Each number is 500 + 50 x the weight over its row's rms, rounded and kept within 0 to 999. Layers, rows and columns count from 0. Numbers have three digits each. The size before them is the row's rms in percent of the matrix's.

# q: layer 11 attention query, 64x64, rms 0.151, rows 0-63, columns 32-63
# k: layer 11 attention key, 32x64, rms 0.144, rows 0-31, columns 32-63
# v: layer 11 attention value, 32x64, rms 0.17, rows 0-31, columns 32-63
# o: layer 11 attention output (transposed), 64x64, rms 0.156, rows 0-63, columns 32-63
# up: layer 11 MLP up, 256x64, rms 0.169, rows 0-83, columns 32-63
# down: layer 11 MLP down (transposed), 256x64, rms 0.176, rows 0-83, columns 32-63
q0 081:514616535470457529448448452519525578559520512566517568533557469548474556621498533546505536494560
q32 034:416538438441537497506466483511452513477473536503538482473562447481487461461519511445491522485430
k0 059:546434428470461474397515408457484490473490589423511510494395414452445458485442574464466427470488
q1 074:439543434556499556502514596528512460482615508377470473559462481552480452497499501535512529521497
q33 038:443466482480459521456432431371460429465441433476460491477517517459438459464488447487434481398466
k1 072:541503454421516444486535418584502565507465495517458564532536461510464629433491649411462439517493
q2 145:516520581510481493534459596457509481481522485618568522491534579602571484442551519529580556475619
q34 044:486555449467515509503445520420485441490535519434551501493634502494523416477580521420512554467493
k2 079:512553518485502517465576518511656472548506404530431536573492485540548433556499490502523449481574
q3 226:452462437469509474448488428460481456469461463424423450485408449437450429491416437473447414470434
q35 089:543474555528511530497560489535579547522499531548452490526444509501547551526423456607476471548509
k3 136:425517464514540488542511465492537408582563548457479430503398529439519459594470415530489474423448
q4 095:522528447583528496568496466521513537524584533539514514488550545476478564510516686427451485544491
q36 034:513547502478524459531485536573516512511582568401533422490580518559580608475559592403437478454496
k4 120:483520537525579547573514553619485545540548529541512551529531558555560602535535480533546559559554
q5 153:562513598519533497512519595495563534513516547626584524469547514524581493566512501539570524475595
q37 045:560552533527546489538490601516525523548537594463537498487631516478588450518596512449466560486560
k5 160:487533494484487544562499482595518596487529539484530527539610491559515610497609557527470487565494
q6 084:562485453451459473505504464457545570567444600441552504532602429388482526523464502487390473506395
q38 023:585475521512496516476527504477438501522463528444598464470555539522507528532492488449546455579532
k6 164:408485470511549427496503507429473433519530527490506440477395520434502453507462427495552525407454
q7 177:472439429450497500488480412477480471485448516385419462508438467419432458485420487468431410507383
q39 088:522501539527463478558529538607462606537470501619537522502428556546476591498468552614546550500556
k7 185:545520537480465544504518556533528566478483434551508548523618492590515556478583564504496514579553
q8 114:464484511485539469472432461505474401451414467471494479431445557434482419489447469446400447557505
q40 089:436488599507494481456442450453452487470439499578555467448507555490427495395449467497472453451519
k8 095:440405570492532526467539488505514536525463559481428422486421506433455403425460427510477459422459
q9 063:566450550568453440564466467548442547439526488502468605569511568427532578520523522487473539401509
q41 113:479448458529391497509485486456550462503459530544494397483566404457502444496439462507413511422501
k9 094:418557484452466356590486504473492549482435460514439450457502503470441555502442591499492499466469
q10 090:558564503544516414555486493563557574521526550501516528499470478542518575505615499523565549426537
q42 113:406506537501358560482496496544498532479485431596556521558531497471566459553465531513513589496504
k10 094:504482544429492534481608550497481480454495385555463450477445485396483542488406582488412458478474
q11 086:485418535471481564434504497513556476453455526552559567486534470516502448436502476565622419472534
q43 088:461520583475471477440555455557516571476498512553545535479511541377535538524387472524546450521547
k11 094:551494597479593525479484544526465463497398498508585487469533536497491448440446489493512394465519
q12 092:605492539526526586487543514488528444550546633527533572544543548458448533548485597541523484506553
q44 084:489471414616555512496490528454510391496514423486516459470472438398536441467595547487473499535503
k12 081:418431487625529434494465489464507378441553463521500511500516534542497454409501536461557465586458
q13 109:500562537496508590592568492611569518559531526577467484497495543569503562562445521538546534553476
q45 092:452452494448393535483510499519510579523479430505471463533443519512514501481429503443433516545487
k13 086:544496512511479461442558426488451583457456400519508424468495466523533516460514564426453484452435
q14 079:506494605595484455402592478389477511461543539507472493463483483486444465560456553459515451504486
q46 101:568483561571485462488628516529476463519582597461499604472586570514455489503520446482535482457560
k14 089:536494551497561452490467538451439509470616526542406458516506417553522613541539514566581552454544
q15 081:541495408460486463533477412537494450527496546491481488472490466524414492561542570516628503381512
q47 136:557471562520498536513543501548497559547599583517571528503507505581504575553543472536617496513525
k15 091:449502510480456453500429491507502418495511493518689489516543466458458551438546422534594538465545
q16 105:458526464482430456439503434441511433501547439534541525503549454452495531474452450530513370438539
q48 112:431482478549465473503499456475512397482489396547503464449534442478501450502523463542442514394481
k16 095:454466545526548456620460539526429445493543439450402499409583532480493540491470562535513549400484
q17 113:454423511455450486470513439461473503537335438480512526525484474398449436500459425453475504418456
q49 084:652502601548586552514482513467505609509519555511520506510536545436455557512518473519452524525476
k17 087:540488590532550527520461516420517579607538485531525561526532484553454502515489414573529551588410
q18 112:452525563574462505473571475597489592491485566522513510531542545584513541603456464497465569583533
q50 080:507553503506578492528515499486543543501520604493565495466473478530449529534548560454437454535483
k18 088:566574565518485509502468512591529514504441518495533516515498423476585477501407506522507445559480
q19 089:527474582521466525479502518478512466524500607549497469513503421539404469600381396457466441522552
q51 091:452478459503441546549522540489431546493460527562428487587582508490461566639513491477567528443580
k19 082:531425525543497498522408513444529573533503424534464494462517484509563528516412466456505445456474
q20 112:498505575543466597514526451535493494546587567565556533503619595520492425493507577578532491511541
q52 088:475478585433513461489502429433492583446436462547510385535547559522469485513423523499488488451483
k20 089:535540471585462575532455525557478435493554519619534448528604542413454493522472569594441512471481
q21 099:586502545550544537543513595509543568536540534552443594600518547511492574506521493512593510534560
q53 101:515487480468529533467487502521462487550470623417476617499485476461428468451598540556500476595548
k21 086:600469487450486613445445550434483437489449462518537458538465500522461454565549502486571495504466
q22 123:574552514517528494510480560533528561550536499509586519550479588561496514540522506582553502498559
q54 089:547379529503519422505424507453487464461482421448505518543485478529511492519514405523518466434479
k22 087:545426468524491459462528486535530485439418443508486457465504402500470524507428473477479554438574
q23 097:569406458481551475493512482519474444418432459488517482434507504434481446502479511514496443395495
q55 090:503487505528526543525547560633483463480490541503552490497600595583489543445474576465504474576538
k23 080:458484440428564508394598566581513503501478473517445510554582555471544540484509445551496472522501
q24 093:554503532478524597509578546513452495504449412519361484512434452527520440553507474507489512517525
q56 081:496468580509460574567398462445603546498410451566563442433441527513548439489516495516559522436461
k24 078:425510509513418556524495452489478552475430481594465521455522552356508413466414479468476486463481
q25 080:553473630584487511492496502487496591572536475512555506523519520527543571471497463473533496533487
q57 103:508478485449444435514574426566550531585471494536483548477494469548413545549586380511520584526398
k25 082:579516486448531488559569487529399480608456479633525553477455483461520511505501367439527558480401
q26 098:587487607497568499541499508557527505489435548546534491433530509552528549540548585450598476484520
q58 108:444390401523463413532493532530406488488455454406531481482454494385468473548521510544484526386521
k26 092:410447524513477412505450538430435508501497470555480446424489506436442445399538536477398536535512
q27 117:548496568553482479512486570487524582507494547603548536531503492595532572552512561527554554455584
q59 097:497522493472478451540479470501548519520422340562602418492407519473523509469459500497508503438558
k27 081:506443553550596520483508571362533483579374515586562437454509493439572472553457521463464513473562
q28 087:584486527534444586444497467452459439507506554499580506567454539527534572497514545522528383568497
q60 089:468387543516518573481549543514541555506536504484481500542490476673431509539526583445482476578492
k28 096:499433455432503556544542550470522439445354513489460481540470501568462520644527466502427500470463
q29 086:554517477495435586414475448513442438570495519507570579525436443528512499531455432535403568582446
q61 094:546437520563403465473509435567418506465423497509570524483444490415516438606399438551425515538494
k29 083:541461594483449430511551496494623522418420467534480525484483453479543459479455490531442476463542
q30 093:555516481466569447465639456453602558572503458520516542496431540501546579540544440462516406520475
q62 097:484459539491630417452547513410550481515387550451479475565474583482560500521467453433547426496474
k30 089:546496519534494437492587549411510470487427518422537537622409468451498520498494502467463493514498
q31 123:428507441488464450423481456387444461459459496432433480500486502443471400470498403442490523453506
q63 096:480461403384507445536481465501475514485462381588577435475451573559452458518500470558488557489561
k31 089:453501474427531464543445560520411460525446504514403466456435550470543538427514470577459497580512
v0 086:418506446530450526485528534462469509505440433515430537547456515507492503428482512523543452493421
o0 099:580507468464486535490523475518473494548426486545478475479381457547480575485449392560504491513496
o32 100:509555542480476550440494545468543444395521473497479552504611546413518452525518576471500525429559
v1 099:518511578454546459494460492508565475464520397470502444513508531389637537438493395528482547551448
o1 104:469525450519555457515497463506615523478561454547449473463495535395579483462537396509443498520427
o33 091:503537482548599414508572514419483500583519416421542527492497496524586480484528507505476578470532
v2 147:552524562517545535563539514541514585547581591525525531643553545546519561516609508568573530493534
o2 140:472503470447512499542490529540399506568530728370510507520526459512527509513525484479524559550518
o34 110:534510562548475539505551515448563513512449399578518478534456474502489471476471491576465497461439
v3 101:553432460491496528472578405541464553531486555508582504468508540472487570429616547524600504441473
o3 109:464376528526520553502497579546464502476478551525572504453521595492444587472509469410617500528494
o35 093:568602466584562505531564441527469498551443493417450483519508488485507464501523578542472530533511
v4 091:472557496369503392534570524484529502500502548537568401470543503477426500440583527533513503512547
o4 097:535432474456576518555574421471566498488452492472540385402561527499478539446536547490502438520543
o36 099:470539518425413499508412478502436511599604553489456462510498519525506391462439414553388486408464
v5 099:588532478510564589568502605506544484527446560507472525556607546491535475530463542504568517542404
o5 105:523410441518586493464436441510515473516489667466513474484495471442492412442539467510525469522496
o37 109:488489502555479477482543523459516458453376404506386478473477422469541562466459458454499476420469
v6 078:502437445505513489562427507456509564469414477482473425500521510501590473460556546513403442510425
o6 091:431384430479541427564462540516466526431465400520490527540576470577605480478519517538494487494446
o38 098:592552506484500516418516519478473477532510641415475430506548485478477530536555437559439571444506
v7 100:482518454486463489508475422558496473472453524485448457412495606521460442575515475441507436503546
o7 104:514525523539661522476495481580457485470499510395463502427532594561511442480554559476456439522570
o39 098:430489492473465541447488523503497608448480464435489512448486517484542552377419524535515474486461
v8 091:550532457470490477528400386521508590531519520469446537491397557547489489476420524476510454506481
o8 102:469504516484476517459462460495530512466512557506525463398572445612499526428516448443492498461486
o40 092:442410490586538484484535615554483554554497513454506577557501522463543510489442463419636544613514
v9 094:623509454548542535535521532547511565600463425521547588487555506476577511562604541545516551506467
o9 124:462462459519513504611549479484477495578551507473535494491475450468534459563548579553510623528433
o41 089:550517567503579550458484499509530525453433380496498485510466453469523507507463456402486421533570
v10 086:534549497452599521522558518467511468469566493535471552550525505457397458510365526469516407457540
o10 098:515498477479443548476556557469531442525470504492464536626514488505508492449455426510497407539513
o42 085:432500505461469446522454587438564536572629587491551529500531480480556518533492503534548542480553
v11 095:402446570475451533451504463493540470422520446499495440506501519470514487466582580576504488415516
o11 112:513481571574485475549501500500494508442577418437466519488514548469525535516499596566493449455557
o43 093:527589468537506539468511450452487422567494500476483444480435549507559470510563467440425574447454
v12 148:601552609488564494498532515510547531541537597491513502490542559491479527508570573553480525511547
o12 126:528502531462549549455548465487457472522530782447446508482552550454466418453535481473458497536567
o44 120:504552440547496468556484576541534487442539339566522504525497472648522556621526524553541530434548
v13 093:482517547461536477449527459448498477594550438513565500491598514584511507577506536474512516507425
o13 114:439555564534544465494516441407554463562540469569539477503503521567497437519511564445474490422483
o45 075:516457444568504469537453482528508554490382451474461446476455476430542540443543459633571468505509
v14 112:439441482559531498411498521392528515431475399522515525458485477467457413530475426474488441436484
o14 103:484480542557541473431506595508547522558493256526494531498463535518404467456514423468575483490501
o46 074:507505514464485559567475482585469441512427515579488433555509417526588549507491562591537510483488
v15 097:548480510497540544403530560436433561531449530453505445563498550468481501420461502462483440472523
o15 098:506516535487511566450567520451458576551421531525476453483468540552389455446401522540458494441549
o47 098:503408512547542447545555468508573468484418539426499555561531423486558555541582462459565500572433
v16 095:422389484559525571536527451456543459465535457513566430479444521477442380486535533466463582578487
o16 084:472524504520464526570518469514543530486474440574572393491479550526477448484484478450545549540553
o48 102:563580512588531574530522451525519476438505515415483421483516454494524499550480492489370566458543
v17 092:400472532566597508620546516571515542469475463451544532493527517411563544464465557431529506493524
o17 111:448535506539472484515562394509515500447524388434510480547575534384574501435498546476488540600432
o49 087:543433528478495526467473632526510555486426601526455556513475507571415573515498517589588459495529
v18 117:507566503541570543494539520567509550550510594470521541499493511518479518504465587567525503489574
o18 108:501482519554503464492559556530493478501564648489507446576445511499474545584471483521556553529551
o50 104:484454493509506450412466527560488512533510457527476673457572492473526514502451517482601582583501
v19 106:570507548557493415513578457581427523534540598541542523550532519600480497514548400571484491517492
o19 107:563505560533474488588546461497493616596413640506500523546501497448443496518467457517444545535444
o51 096:473444446440546479482416565502518562512493469537541433479520486519534511398487578507493447515505
v20 096:473481461568498566474425356522461500443471439524483418454464415440424497442471553486517493472521
o20 102:496538545555502600504462499536505473426517342558538529459564427447447439389512530552534519522529
o52 095:512467484486526543484535519522515531493543640521552559471423599561461499520463466456535582480463
v21 085:500496582468534469570494563523428496544512551540370435522459528535520454460535570484612558521512
o21 106:470512473606589428452462559523552442552589546479474427529516474498505359359538461487575519522443
o53 079:571452481318462524489485456480421531457474566509545548439549600499528576560539508455392474524537
v22 090:527565465550538427524549606482538604469541514602463456501557487587520606464489503547567515487562
o22 099:448518529596486431500542477395454527485562591627447474433592469518548516533460487530543532509529
o54 094:547442547407536475540451535463526541466495385527572510563500515478531481518411532551455364442470
v23 093:495426413473516475399607461494540533543469501397471535531498385520565366531421540441597438509468
o23 099:548456514483483422527584557469525576556420363478521504570556430538506499559488521457523482561546
o55 082:474538465564600527514524534535469468550495608498444595506581634561572541489539544434505589477534
v24 097:542505573571458510488470539491576506502507556511536451544529534506543420484535562582570494398548
o24 113:509452622545471481518468464470531468443428624535536388560510501515514455552526486508532439498560
o56 073:487503490452551595503572558519495517503435462529466598449510530479445541443498518478477520475434
v25 094:467561506594510482530471450400538547501500491460593460418475491566514474457621597492435502481504
o25 096:546517525548575487545610436467459516477497457404533493464459534587553488515534538491508445538503
o57 098:457461461399427608461457464561439472434492485610508487520514502495486459471423507474464579483511
v26 082:515514554508469627456505492466540415448497506474449510472361442505471540517494564538513557554451
o26 087:501564449528503483456543505417527406381492469601478512521382455547550542460451496483556559501466
o58 090:514463527527482475545448437550442512546387558441497450560505517468470557530484499491484526494551
v27 075:454414511535484515489556491516555510454588542586613472489468552613457481492512565523528571543497
o27 094:506470504503371541465516456509538485487489618621563464568466547501496515457451537500575489577489
o59 082:487526487488483473509399518461465554524532354500433493433589484515458527413577568524457467542504
v28 092:446486469377513520435397422490513557542429460544550501477424424451409490472489408452455504510491
o28 096:550525518515518552461530490457520541604490347623534471545437441431456483446474479547418508523400
o60 100:471472399481418474503507489523446501456540603418468462452479548570559569532513460498435533478417
v29 129:509499577556504555553576506532511538558534556502550531541486486486556534513568528523495484588569
o29 121:429502513479427518492584404386490481568477645426478491546480480505505554541456475512473546508517
o61 092:555524454420500567481464489592548494418509429514525446428534577484451467408496474457445524455426
v30 101:526392513493440480571535527520454499512527499423522540494528472601440521520435501539515502571545
o30 114:481507474531384550558502498507485446580558422550503476491540453517498486474513581561571589458589
o62 108:499510506533621441468492484493538530623507652456487528568502472483539494504485457495514472568480
v31 096:646486592489468471488487452477531551510557505496499489582475477581516504498519525447596507491522
o31 101:565475532487468429489415530468488535437479503369479527519379489483524450531508438460521490544543
o63 079:410466464586512525536494434551427512539525444539509444508522470498533550433520489501488536561468
up0 109:528483551518468511588528517512481549546498554515481546523523471521463521543560494544608519529556
down0 121:507451507553504469508522554533531465507457511502478510487503466465487512443503453572392497512433
up1 087:539523464540513501479503379496408539485517560458449510525448474583501480536504561527549433426616
down1 098:524536470481524519523468527584516417543427495459467456509413533412627450443457471581543443465501
up2 102:475492442498517423525451535470526436447482503476554554463381478459526483469493512514383456507493
down2 113:438544564473439512387540477431549481469463483616505492496556475463525445539547485535534587554434
up3 105:513497469503515572524460523414528509464586452461546473478507438494535536516395500458516482583476
down3 095:545467513420496543449471585495450483523488475519545528489454452511481555475336511426496549473426
up4 107:499529474481508537481573576422526494426483464467533378521584479476463482568514463537486413477466
down4 108:395527521485506530498655569460588495511452550465447446522461512538459429605510441541497502521601
up5 104:486390438480433521512539446506474511475444567488482475529532578526506487423565527521530353430498
down5 108:471538569536512476548519492450487489482548453511462585577470510549533443580424558445579584384577
up6 111:455524475530456541424460501444513474466353484490465454506472447466570509473473475485446453438407
down6 091:576543532467498427470490463511508453540553658487553510561468485467566568443489542432523484469509
up7 108:452567556503476521422517525464526569447502483427567504554507462510486415492406434473509474510391
down7 102:436557477543518565414429471568562504510475535592487420503494504587500566572546479436476475555428
up8 103:387487490462479489469581412443537431462495474557495478559534507511441466526519517485576470462472
down8 094:527466514547442504535488596435507534430432464545594494499540494547589482480561481432570495575509
up9 097:517459520533540548473593480609434442438501528477471485487532523474428448573440507489453494609393
down9 087:600451585448508510572488466500536527526417520521503522501495545488444406478569420583442426523465
up10 100:399558543460514491436495456476562557594502502457554497522430582441501459495404465490489480507512
down10 101:470609422562480497486515491530401406456560550483524510497479494406444507508519440552477427585508
up11 093:534562443537473502530600528434498497516480408422436467504538503442506469536540603501455502407370
down11 085:580517490456449492483530527510476534512473453410500432495479539471470430472534557566465477552441
up12 101:494466490491515534445477489522531560413550482447520506668416459466499401493531512480423498490492
down12 100:500469508523510446440469484493481516405457440444506582550539518493479452527531434509441477535447
up13 093:516470508504566507586506589536593574577495531541527539520558483538499483424465511481427472571409
down13 090:541533561530414455588536505436489550571488540566450544516530487600477517494570582483540569460472
up14 096:450535521430501508574541512446510517460544600494401529450505408466470532532579485560362613602456
down14 102:539556521475450450587458527495578538483421547457377492445543429476493415451512540479408552536489
up15 112:508513487507544394473411416444553435511545519468535463591484526545456463498454521428543523507460
down15 109:524476503502513392539477427575510418623499455490566486523492533533462516381564597552487511460513
up16 090:453442510496502517540519452506479482418471465552542508545415456482539474547406434415515435451473
down16 096:542507591460508493398580436534478518599507430494447509431488536513451494483514420448472491513476
up17 102:556533501481541515549580434436558499539516506481452462515523517501503501477522594489441546506422
down17 102:480419518498516536367513536530448532524513549566470583548516528589498486598404435463477500469498
up18 106:532506530398529568577486551439477588552489543521559534549517548537536616609534471557534611556513
down18 096:458525452565506481409502468634560486418485380571438486493473519530494439450474584491504468466565
up19 088:504457557529495539492466403452541523439490508422589546414482496513469512437428465589440538492354
down19 095:515419561482495517444517549433494452465492440504515517439527513465584521555468560479472475539473
up20 097:485427526402565511503577507487563485507486512501483554446441523624583414480412535573506417521419
down20 103:456493526440586564481529490535550410449416493582471545443527545540460488588499548469503579514488
up21 098:524471517596462486493491507565526535451506507515541550570404575546473463487434509554468544473496
down21 106:557449442561548532560537442498524532525421559521436532527468504547408477454470465453421423469503
up22 096:548421539550531618570565478522522463548510545462534427548487526499496511512562507535656474478452
down22 090:495474548589443544551513541557430546466558508510470472441511382539451462560428412553460494530488
up23 098:473458577386466532577494547513442495489573557442450508505404504472549443556430670526577516497441
down23 098:542528605511499446607541563470477596421504545576440453465492522501503466460389529536538478520446
up24 096:538532539489488589491538444528466482481562583477526490476577487503517553470479481543508530573514
down24 104:449495540542527512540620519508530430470547513613550414434512543468454551432488480567530533483599
up25 099:556486448495495421490500491482533431459478526443528451526480408556456558611494477449529457458438
down25 102:548516476539527549443440508512492484487633601446491550512574515570515484395561475523508475522482
up26 091:477527474423466443445438597496564611585515491573489521458406512465513460546512561432443480390472
down26 103:509467561528508468424537532563479526510514550383399533536538554441446561545454499425527460498546
up27 106:493550554487582505498564501625521551603496499528552449534517566512563510425468467599571562551511
down27 104:513505422537409542538502526459411455478500425504489525519425538424439499629563521397544507458535
up28 117:472432529476580500455476437476379471511437403405460513472532539416437492507542483482479421423486
down28 092:489460473475527466480530566518386493522470412471443499513550569563481496451438498581535481403644
up29 097:486493570493521502562479536518489522497446585500542427419414538610440563516540534482511512468558
down29 101:532444519488574532422484503565472457504430434579496533490528592473549398468515453569528488562481
up30 095:510441452447507451490504519519490536541465579584489495452470569516517452543528450475441412477537
down30 091:475624496501548589496472495552533538530491437463485469586440486509422497565506394520522400537458
up31 116:554520486620499534549550530493501509550552525538539483548494491482482499585469617471466541549561
down31 115:444476558468403429478458501483550471542481629569501493577504565462510511508510520594515501466546
up32 100:488437486514387490526457473449478383497570515527526477575487538545462489476477431482482416480438
down32 095:526435535428435489581478489489448511490441579475589527533478470477496395533522594446533469586465
up33 096:474512534484486534499527380504581449439474505500545446412527479482548505500427461563550473562385
down33 092:449502538499539543489405587583434487567594543424463587463462514489450463558510415493496460511518
up34 094:466520503540439527480539537432591467420488523438417404556506548495412465522511524548610509511458
down34 088:484485525457470583430506481491579557494570505581551476582615551508527489446484475463472481520495
up35 092:508524525591384558585380495450585470515566487501507505443449456604498462559446489498474461519422
down35 092:504505543507557404508569454546414546443407461518443412557520518517552490468452546536494536498555
up36 111:525446480499509606504572509557463497601417627516441449559587466492426441501538460501459543458521
down36 099:526515564507602498458472474578533529524436347639547476508511511550558494497457415578503551498497
up37 102:589419526574453442454543439440482506544473547463537444545457557537556419425514547476467566549490
down37 095:513406503507467504571568570540500517462535360561470476469439463540567479507535429545526448432474
up38 105:519559514479560478438494554475514563532506517418443512588526456485535561550582500489514423446470
down38 100:520533511416503427477545518492470529551524470439483525460504502443467553542606512438457580467486
up39 109:554405559513524478564492505441508460479489474521491468557441527585459567533480526588475511524480
down39 098:524501445487517521393475566517498549464520414566465460510534458464411540482562490498531548547553
up40 112:468503541562502471532488481468449412448511501510422490545344524538464391482471559461429536501469
down40 096:465448473531478549522516563516474519497497405486433417562425540510540447521523474506434547499520
up41 092:519506460579435574481435587572478567457494475516486551522468425482546470548409413540499499471449
down41 091:612489531563500429507489494488530496456518557470543457501577484451590522444556484475426429483592
up42 096:444521468542485503524511632474465481471448478509524420490518530546570517415478555450565482433498
down42 094:523555506496405427480499579429462527578544557607591532526489542449549460496496418472464545539420
up43 093:486430370490593451422470446407438493515557573480488500499440439459516537629527545494530479483514
down43 100:416477438548513438519474468438524530493506550531530477533398506448572427579559551490433546531493
up44 103:425471543516496501453550506482420460533383516467601467555477539468514481403460538483487463490452
down44 107:521577558485486441496444510485568444509441480400484458569474517498521533384494448506483531553533
up45 093:490538427496484548555586551549567461454511511593506499538441512495464482457521446567474590545548
down45 099:521426498527467470514434551502484460504493431453508565427482483505520599499494450506480377443514
up46 102:594528475506472480448456441455508525526536565490452531426408442565573515517463509386494443497528
down46 090:624479511526483442491481530455533522523410592457515533481439436443482492473586548427529521491453
up47 094:585491511610537513500425524557569397492496536452500577518416465495524429552426534499447526479492
down47 092:448521532481494383571539513430493487545485490536542505497464480495584531600450482479465541414513
up48 097:491467439381501482459535438465529513439508457432462448408489508463444407461531522420459387457405
down48 083:472447450426439485522496564429464506499514414466485497462526457484412474486554447602519488532338
up49 098:341446481472527488541473447439469428467550534513516528468447538568525539456429488479470486405466
down49 090:582504457500517551460503447530471447410553465536469470421507447518476490469481586527480473536512
up50 098:593576538561526471502487527529472566453396509537511512556459541425523419574511461486497409478525
down50 087:613498451487477535446445517559575462606539460506501517475533451524537467476575596464547460462590
up51 095:501374468445516500567524502432492496527540494451404415447542490554547501502527492469511502474449
down51 092:551505546436524443551573426464430545577582446474452429417448446382508506480549546482489460503456
up52 102:513498558464489453465378552552585554536515453467433567518515503615547474458413500518568432602459
down52 091:457520427490562498607568479448462377430539522495560405484525472394522600556521486404441506447521
up53 096:436550512451523361418510463498489569498465481501414471528432406408546507533418485548477572418480
down53 086:581571539477414479510460460510491529551535569584517531410552521521473439458478517419431413531520
up54 102:485501547487480532552580418454543517513488548455485495514453475479510499400522439492599479532558
down54 099:445495556413573535542434451517405467494529496499515585510514553468531596371436442405527533421549
up55 101:434614439448484452508477558431537529468470481489502496496488456574477429501452476565463495568475
down55 102:489475473613590443514447552470472500482458503364451486502568452551455436466439537536479477411540
up56 111:472451463497445529445426497458519426500440463405499412482474548522599410591470573518522502490409
down56 102:538454536481522492490485555531488479571414503459441483516489495589483499578567421468545587440519
up57 096:504427391609536517512551575481479430503537515516539500531509484413484566457484401494604498465436
down57 106:539547544524520541523592439488512494469460462467531539595558466495508503615509511467414428532467
up58 118:437487491546504495543421484539408550455510479435453507496315459511356525441492537462425477420490
down58 089:570559478503523463381509518535611528461422501488512564526520466555551474479663444532517479463538
up59 093:429462448534566430543487554465530501489582490502568556466558588411440423469484408486534623454428
down59 101:542403515491530557505514566488456437436496521477444500493562521492517563540513458428473510361579
up60 117:532512564499497594552429524548533546518480576546569530518574528516507522542488538615507491545492
down60 130:517517533424461417622460514509502520543579570423504496565508463544527403439493449513504521532562
up61 124:418517535524509397454509506555388601478536497494439420453534499550475420525494495442417469498414
down61 116:533397414518492541557410577495541470504427429402573551508506438483441545452518520507524430510539
up62 101:546515534506421503478470481561611493633484559526526507540438497439440564491441577519542500528535
down62 106:509432443411511505504559517447566488551526473500415508397528487442529513540534514503519546544633
up63 091:479465524438505504540508457486484455535477603487482486470562518574576449406481472471432468548519
down63 091:457558480509435454493507407508479446563528503508522547573458497556436448634518471524447501485434
up64 109:539474488399560543529566510485462438503564573476463495516477580490472592485430496491614454575483
down64 109:431454481446524564568555543575449555516476360493477466496455441601428549472491523532543531467560
up65 095:515533536452538494525551492585560521563522516490542584515473563566559500538576502496500499409482
down65 087:435519544500464534533426613568478472437484457578538477423478560470510514539427464544475501605563
up66 110:487589546471524538547593492487455423516505577551538502549554506590495564505530451526521633426494
down66 140:496536451474506530503583390421532430522558594497432515444474447469532439514573536446410563413463
up67 100:553555512480505554536468526614444445561561520550508450495443459449513614559520474536568447508458
down67 114:476544497549486584480517444516528510402571595521596511580515402515478482506535334413511465440526
up68 092:462486477479495531560443526457551420494512488417612482514458462521504465621499537495551558449494
down68 096:580574586491529539505462379481521549533511381457462562385553514449491515491524505529432501496486
up69 098:551470566547521552561502486566444510517470571494490436487537468504602496538556503592498509552589
down69 097:546589434544509434602478505489414517434492552473572540442479467515488614473538425508528423463474
up70 089:507507517523521466509410545514470581439501516466428524483410493523517430480521607435545483541418
down70 098:558449528599557538546555565562404523473549413508578435565494512600461421580514588532508537572443
up71 101:544457411502610530440441438480534446529452590452462523490529477504540436444551386549424581493451
down71 099:579559469560460482417522523390585476543474585481490502506607515562490480562525482516444523468520
up72 100:438525556395460468507502544446480494478490464436543373453522510498387532468406422577525511458517
down72 086:562501513542508537516495485498499468507520341435517577509496479518499476561572449475448552574583
up73 092:473442522474490576495458553505527453563425507515553386454467406509527559444485474458475503551468
down73 089:474491438541567407541529484479392472495481523463562466444540483477517505573493532525502470599437
up74 119:565562494507483678499524501533577558593539552557534514496507516510557582495548502538480498534490
down74 131:485499509422521537505501532569468480642509670510485422531472484507469571448557437465410519451546
up75 096:484508487439421533512521502492453442558469592461540503419517369477599536450495556535579436438440
down75 122:500574444552518514466411465506544437595467485519602505476476472448418499387470474508533546440548
up76 083:535460453519510422602507564532547501540526512581461418478453491482488523518455493553454582489501
down76 104:494429514570536446447546525452455469462571634353496518569452528440473476449591524464536454503542
up77 103:511414487588436533505501562494419411479474526578594472525510598434429457500443413460539502484498
down77 089:415568468480535537547443472520473519497527492480374458510595503536463516432496545468504490543446
up78 093:513502490569531499525445509450504563521449451480489423463536527421475407572484519507424542456537
down78 098:495454459479514466415515366488514527542483521535493506447493463513512523508504414498414563512536
up79 101:463552463473436472467512500582471434461541512473417642569439470482480467458509490466543475537483
down79 095:458614528553560542527513501523503500643572509476476536489589507574506480533496398562511560458506
up80 100:573466520526531566541558523471437528507522543481526573494542499577539548462457432529546528486551
down80 110:462463471455503538447454554437452489515415558568380592513458465490483461447565494502393559485485
up81 101:524519564470548533490494457516512538492447515496442502532581493528538473570552548554532482503547
down81 092:433498433470510460637517506605414490549502525565474549505463556473493556534559489541504522550518
up82 102:527569463477517473501562476373511598573527441452424471492458478464488540523523486504522481439480
down82 111:428517565489557491512438476605511511499541413529507567435502539511467449509431423584485506484552
up83 142:554465548500542544546555547472492464547595410514359468446461525473440495529479505491437387466383
down83 156:505422459557564508548585460480466506475608420434343450508565553476505502519462461536515463576412